From a checkpoint of a small transformer trained on Wikipedia: width 512, no biases in attention or MLP.
Each number is 128 + 32 x the weight over its row's rms, rounded and kept within 0 to 255. Layers, rows and columns count from 0. Numbers have three digits each. The size before them is the row's rms in percent of the matrix's.

# gate: layer 6 MLP gate, 1024x512, rms 0.0436, rows 71-101, columns 448-511
# up: layer 6 MLP up, 1024x512, rms 0.0435, rows 71-101, columns 448-511
# down: layer 6 MLP down (transposed), 1024x512, rms 0.0436, rows 71-101, columns 448-511
gate71 097:106101154141116163135083074147109089110104137128047088134059073111152135134110125107104135116188183115121154102102104161065167127155064130154083134137138102128080124090183134107172173115152099
up71 104:165093097134109183046132065141126120126091094118123146142163117100104088105117121130157168130088122184146089130127143142154098160144113152109108047079171104089086108090101119099122149127111109
down71 103:153133118079176103133125144070114149149143160165182138118116126104135109114132096170105123158110084136165150135114121166174125165171137139133124061102165143115093150124115219153093145086105149
gate72 098:155161143135142155113138117076125123117103154152117127054064114106084131143119150153134112100140185114127151103119139158192100105138133146128138058158127075174125148178104124142114124132127187
up72 094:109126127153125133147168107148065129148157105124078129139097049121075091142125164082156118101151062122109130080133152087127125086151153181124129110079152151193119136161136094119038085169135129
down72 095:170098149090192136164110167118109156059161119120138047154100134070055119185140104139121081161115150172115140141132123095180173123175151113158146117164110165180139108091132169093158201155114105
gate73 098:105176109105150088115144142172138106186171158148162124120144111099103135130108125169103204184138138205153166118124081144124181151137107088124151077142148144155100067120133130106152110077143114
up73 100:113139152089113144114123122135115067094080104148087137123103120132143092184132141137182142086159130149092093150137131105094182089109021100167125062126176066122165141130162099132161128186126070
down73 100:157101156142134077125129093154079112104132166163147109042103070175166126097130111138157135148121137135071178177120114159101172146122083122167113125122154172122150105118181150106172169171101102
gate74 103:118133130138143133089165213121175141125091110133141118137162101121142084128114121086129151153100142180111173165120159099087099095076189189098185128182183090135088188119198111160129172151148126
up74 104:132129126132118135140119187203150150062096092081145122062119101114136154120131103186199089115114162150089113151103126089157073092094101138185128102171100230118113158104162049113165105115123100
down74 105:139148146059128140086111148086108098186170141064140045134117143121091150115112154189163056130119131082059128109145082103170078087128128092095113155148140068147180087089152089134052123139156034
gate75 100:126133145159138178147127087094125155147102121151091146106110148147144128163133113102164161158121144103094096180167152114094129190175192078150107174104211171135136098096126152118136110118110112
up75 102:162141151163097138109105096084126095112098136136099143146120119081161118121132102093025075075102145140096060116114105124102131145093159174151156118068136151171091083157138165099108076138092130
down75 102:135145116126117101171113136114108120124119183106132182164142154130140131131106124121159129118153111152182134100133083142161130125132119176097182155110174117115142038136138167075107138132042078
gate76 099:125177134105143128103082164094169127085120130053102087174120171126147142147088160143100141132122125174106156126122140121154153157143104133131158156087106142121046179100134122070128086168097184
up76 100:143145119172157123145121127194137169173114107118125181145104128182124141108149149137158164145069169042130193146109150167131115145080093145083129136085128089114095126147100175103156122085041078
down76 100:104123127066093148097149085123137085160080134153145105090120035108131099153146164095146111151155162126145126164106103131138105180141131149185108179084174140135171157124114083143158158144127109
gate77 104:173131111131144164182151138108134145046088142115127069098090121129125123134174106113172128136159129117163112094067178171095069142091114130152101122094109141186105161067081117075150081096139140
up77 102:172138150103119147127146112100151085086112165160117128147152091171140133158136048124133113164189142100138152111088155061105150151116093138161166128187112137077129148168101125092139166085170091
down77 103:110156145090091173116098081126118121130090119109136134114139076109120052102142155117131104130147073128101143086150170118126088153139097159106072107158113113160144093089115104108173166164177142
gate78 097:108171117081128140166098149095184090141102150153118048151092172180129131142107110114050111194147134102122132089150123138139100155132127140125136114172199133156173070149105034104161122117167117
up78 102:105155091190100109147130180088149087113160141171153166157146125124127130116110149101125157106131137107119050093162185107105147183122074122146110093121181105125085152083190165134156109151148103
down78 102:151129124173129091182082116137110120140158160092141098176175196117111115137143173073106106131121139145173112128130168142147133155127143135122118140137124119099060104132117149078122134190116084
gate79 100:163123148111146163169126144096154065177117210102081102125110113108143084156150095144087096181148083078088121097145115121098144132134122172114121137099111149091103119127098160174111124068157118
up79 107:082079139127076093167161186178091122113107113113113109152122111082072126113159160121206133144108103187111070105096142085179116116192126126174094089120095188148103086128107119111135191082104083
down79 106:182149126178127143132202125122136189138148114157120152155149164153082109128120085092123181097124114144082108120116122182156101087151154103077088195158104114154210119126151093127156185122103123
gate80 097:125195077114136163155112059189135129134151133125116120133133130138191048158138105142147118186198093148161088157134188149071182129197191111088148179166076088146146160144106141170145119153156132
up80 097:130140137141091124109134117138168128153171151069100131152062126165148151147118092162112122048176111126118108146152109076153104176107118120143150094137142090063166091134118093150174185161054149
down80 099:127104120142115147100144107160113077078160147121123102143096154115141114124113123161139077102072161115187140111162191110120153120128158143113083122116103091183160121092118123101146136106141111
gate81 092:121105146142094160155162114090087160122117093126146120111148188154111105204142107116056171129158153186114130127188087148095130130113114108128131114096155073194126161137149132160175147115094158
up81 103:126147147178094149108200101144101124166142075065192118136162137119152083141091111163084121133150162094134158166086101112106113161126095119159150206098134132172173122187137130137093126106117182
down81 105:160128113135171162120142138133154127119129175100111162152144090133145172151086076115156153168100148112121146127078085111128085114128110113131163174171100101088148188095101135149151095168132185
gate82 094:178128116160097113161147111105105120149140175137111119103144132170173087092132176174149105147112145137148111128094132107130144078116104154174134124122190094146162126099138118172193152156132208
up82 091:130134107167156146132149156084145162131131140138123158151138125167082167196101117139115102128091150107125093140115155160147131131127066143056123122162142155127093080148133124163099069174105164
down82 094:108078082109111118081131072161131155140154121106173104090128135175156069153187198157115156102128156104102132143095126140182120088100120123171127149151177038146225148162171151118074116062152100
gate83 095:118126134091136134119125108137139091127158107179074122089130157175107166157120129110131141162132116085171140130124219100101168121117152139122106082086132129194128123167088187099150105142132077
up83 094:100158073144115192150083158113122123196126166157149060093095164136118106176136108096176142085152185133113145084173128059149134116086151146073126085230145109143146135144153088153090136156119134
down83 095:164127160143105166159136119108096095088192162133169146106135133163090189159122173161163098120111183075165144100118148161126161168151123138130053111079120053147089175116128161106087112159152088
gate84 095:129189158118104117173129145173156100144152151098155104130125083169125155076130165137187101175123114094143139123132162159143119082124166142160139103159163059104148169130127149152092110181100090
up84 098:150110133118134146101137084137107094140116125091153122161111177072158124112094106103107175150170100109087102101111126154120207108096187052152083184116077143169141099133150127106118152123123122
down84 098:117178105087169138127151120156108112084164093157102147132076139169089137125094128098145119126131161121129120100121157138147135102138114146115202186094164117129143129072182121170168158145131062
gate85 096:113109113092146177083178212163130134161139164115135081133148148139104089179127102119159092176129162099133120123126139129086146087099138103141095139114151117190133129161159095168172117162162067
up85 097:157160068149117150120138118133148112176155134106082133148115160138011129117117051160157087129185166143086107149102136183106141186149087146103127139094115178146066152136178179114122084109113153
down85 095:138084200145113089123128151114108065116201089103116190173123043147137189116127165136103171137145097131136147131093157108095086113128139151144123106092137195089130153100113141098060117142082156
gate86 099:084138146145154124104090165181093132058157091130173156179140170109122161151122150124075151077114152130131121144140167125143167122106084078096081160122117120161065135191189084190167157171177098
up86 098:109149127153087164082096096182167089113143105111072148133098079196114067161120115126091184141124156131122157175147179075091109098145097121112107107085143149101128082162158102088126088161097093
down86 100:108133133101124105079174193134118172095079066168121135103154126156143134132143108112116114154111118103122140101197125097126150159110110138166125118100192174168114138135142100126144138078139115
gate87 102:099089123132149099093078129104093128097150119117143100145116119108072109199152172090105145125109117109133123143142132150052187112121134154108126131038139134210137152157120118170157120104072051
up87 103:045163112126071177123116150159140104114094143116136134100102105133195107099124145110103169089108144177121126178147180126106140094145097164099132123197122120118115138135130110087116104157128122
down87 103:127079043170087154109143128162108090086115175083123159104118108155137157141172098060115092121164136109149188094113200124163121136127096083176090150198107138171145176073134047125120105148105089
gate88 101:099127135109154106170135127088084113137184181106146161183115179164177143137111113145139168065145172101202147116154184087109101153134106133196068119138126119093085087098096082108155118121143111
up88 100:139142131176126101133145103050094163138140190197151100159130130080026154129125100200125166117178091111130144115126167131138183076120117140084145120100160151122146157166063143127144151111165089
down88 100:069097175205135108113144076113120156160101129151161141177159159123144188169175164141127168111088147152125118099118164116183167128146129100120113144133148150103171151160129151075199165087133178
gate89 101:106097126057123159107121159143155089061201168119126100168070104108125177148131159139081108129129180132156134112183184156107231150104136128065082158157176109128130164197135131157128156085088150
up89 102:132126156137154145091157187123110133122123072101163086144131110105081167198137126123187082136088140109166153101147150105140090124121177107162126144107164132100148071117157160126118104128127164
down89 102:149162109108126090104159121134123141130132109114049125089074124110106150199102089122133091109081177125145140125112147136169138074176149144184167175138116138158168137153180152074128053098102136
gate90 098:119089169123101089056130113164128146166106138117140105153123140196152114133111208083184141102122168106171122172193111162105178173112145155122101129186134143178120101154057143109133178130077158
up90 100:156112136085139142088098110116136127116096095138146126155148151132146099195103148103163123148142128063079152160083150133170132115116046188131148157172128168102118151103078159063117128124099107
down90 100:099135142155108094159087076166126151139108094079147148148137139108119139141165156108145149109169152146148167055128175123165163180093119088109108104171101127079184135057154140110140105211188098
gate91 097:103170135126143144159126072191145152109167175114169116116105088133099146108195105162095091034125171219131135122115133178149150143163069157158134124128149139176104132146059082112134074136166068
up91 098:205071211096112127153179072129146129169102080126163167147110145132149111163118162129101077161103140127122097133166119137112123144175143115140120139120139162173086128037063152135096117131168170
down91 100:085165125107082182179171084088146165095143121131129124151111116143109095137109172070140140113129165100119177159132160140162136170157127121138106145105134065105139138125061134148077088118136156
gate92 101:154109077148150147137138159113118126136140121149099079165150110170151134107168102105120074185124102088203168109107095087120135128113143127159188120127142105162151172167123146150099162121133117
up92 102:162088094099155151152166119145111147094093151161114153174135105130155121150093162140102114134126150148107173166127101160120125164121113164061116117096127169149128049118107133131146110088193115
down92 101:136111150092140148136118104162113109110125114110171155183114095120128159169086120180089109149129151138125127194132127146143107115154119143132117155111147121169097116110098104146186137108118111
gate93 101:165121123115175125146134152148118131149117182160144097100144106169106086095108150153092163094163114153180169148149144135100118131076167143144131112121147100113147111151141090096157130144175114
up93 101:118151168153105144138138087104119202136107145108150112156120132113120094169106160099125139116141209083201141151159136091156106104105158140141110135095162099152156101138106138137160106139147130
down93 100:179101137233090141128150142158124117116145153134164151107156100070047149103127119148117143142132151095177146135143143102121098112057130088154144118165086119172150073102208133178187181164110112
gate94 096:151119092158133166140122114110144130126154190093107134064135167093105135155117180098153117089171114122141102128132125102159156130091087133125096114134128132099135140114152065112211137165121137
up94 098:079151147089075160178106087176156102127181081158062105102113144159109191164118198145145167127149120139132159155090087096158090116118102066097203089170141098121081101127147090148121149134150109
down94 096:172145104089086118157108149086091145136120171133157078081090109128121149148108147144098141104069121114153077122157115125135165097106125093142069157148106082120176113106126118140085115116111175
gate95 101:087140066125121112159133167084084141115162149153090142084117113124124137123180132089157155113160143162102146140119178150039163123089106099135094140057060125160123134109108125177165107090176198
up95 097:159152143132171154151137083124126111098117135089129173224144137140105168154154152112133153126155184042095150181117125146152148121140145139113174140119125124098156095157172092165108112111101109
down95 097:156162139171147116148127120124059124112166183169108146070099165081074125107140105127153063120135125173108105143111149108066099106119178083128160110115137118081094110096104114092165184131138148
gate96 094:146070097177129121151124167145117133136128164085195089122125167150129145119164108120117108110107162120171103120143093112177062151132110113145111144157093213084133154176125080133223140155157040
up96 093:082101145091130137093092069131082112182146124166109152121127106160177113163140173070105112127132155136079072146190147137144141148151082113162115184102123116136122108155144157136137129099045083
down96 092:112086088089127088170108152126072077137119106124030059152089145165199115161166091113121118115129101147091135104142178122133177106162163170116086091130144112122103145078136125136125125085139141
gate97 109:072140138083085144176149127082150151126142170101138095123095155141134127131137112090061115108099106128157133106143143180056158108106122099143103134106172116134112132170108137218192186123163100
up97 109:130125106088082140159147157151120096138137183149100074125172089073115141102156125129133080134048160138113150142115158180079155131123129083150119107096146190169172109176161123099093164129074190
down97 107:106136194115123134099072131087165132154120088116134109140036095088104161167093080178165104119110160115082130102097157161135102159138157109118102162158099108100181110106148103139089130129121097
gate98 104:159207142061140142126121062137109076155030166154171114107129107121128145045153147113160173155109139046103096162170147135141090151129088177113121086151124120105150104159143085083163169166099110
up98 100:135135105107107168139147122111102131185119097143105053122115126133157098114129121149131099083087133130153119122141116148140153088161072133087185150124098117184089119081136121150134202154084148
down98 101:183131071190171108095147153092127078134158175151126075079136098164143142145114181087126157108123186181150148176124087180176097120127144134139139120093180137124167166138143154127169083116188149
gate99 103:124086108139173150103042131133101100152117117142127104098101092125120147124110147112078162130141138123132072181137168087083085085099069137073150144156152123172111163107124090189138106099064126
up99 102:153164131063104136143094102065098112123143136099142146138119158098075180102153116130128117157110167125162119101156190107140121134126097092145178098117091124114105053086163175177098102159097099
down99 102:206155119168187137138062178155150103135231137113085109072171120053127123124143093148110088139181121133122126081197124093084165081108099143133152183083179158086140119138144169134104138121142153
gate100 099:173169118137191156164117139106150131126135110076144111100182159110182134116111092089139160096113144119120088150097115126154131154073082171135136142174116134124121159150151109142130157133173139
up100 097:116115136152075099122159160186133106143163101144128137103124095138057086190149111151068110118113123196116193135152134096172158101117120137120103176102131113099112158141141171128134132118108092
down100 098:139131087123181160119187121165144211110144103152150128125069147126120167088157113104114172174107101107205130156155089140066120129106127087122123163129184142096128114096132144145095160165171153
gate101 105:126113092068133118122121151153114167150126161079080075133126137172152160104086145150125175129117135115151085111081162090116135155091074102103070087122138105079141140134074133121123144122147121
up101 103:093116121105153123142103116171106172144034158130124139065117077169178125115074149132159138106151143088147102129081082112086116130145107145104169103141063114116123136126159097146111128111141127
down101 101:130102072147119131131118096159129119150108106147131168092097133138140070104140116104116130106088109112101155101166118100163150126172091164083139138151069204094117174148140096137084123162054160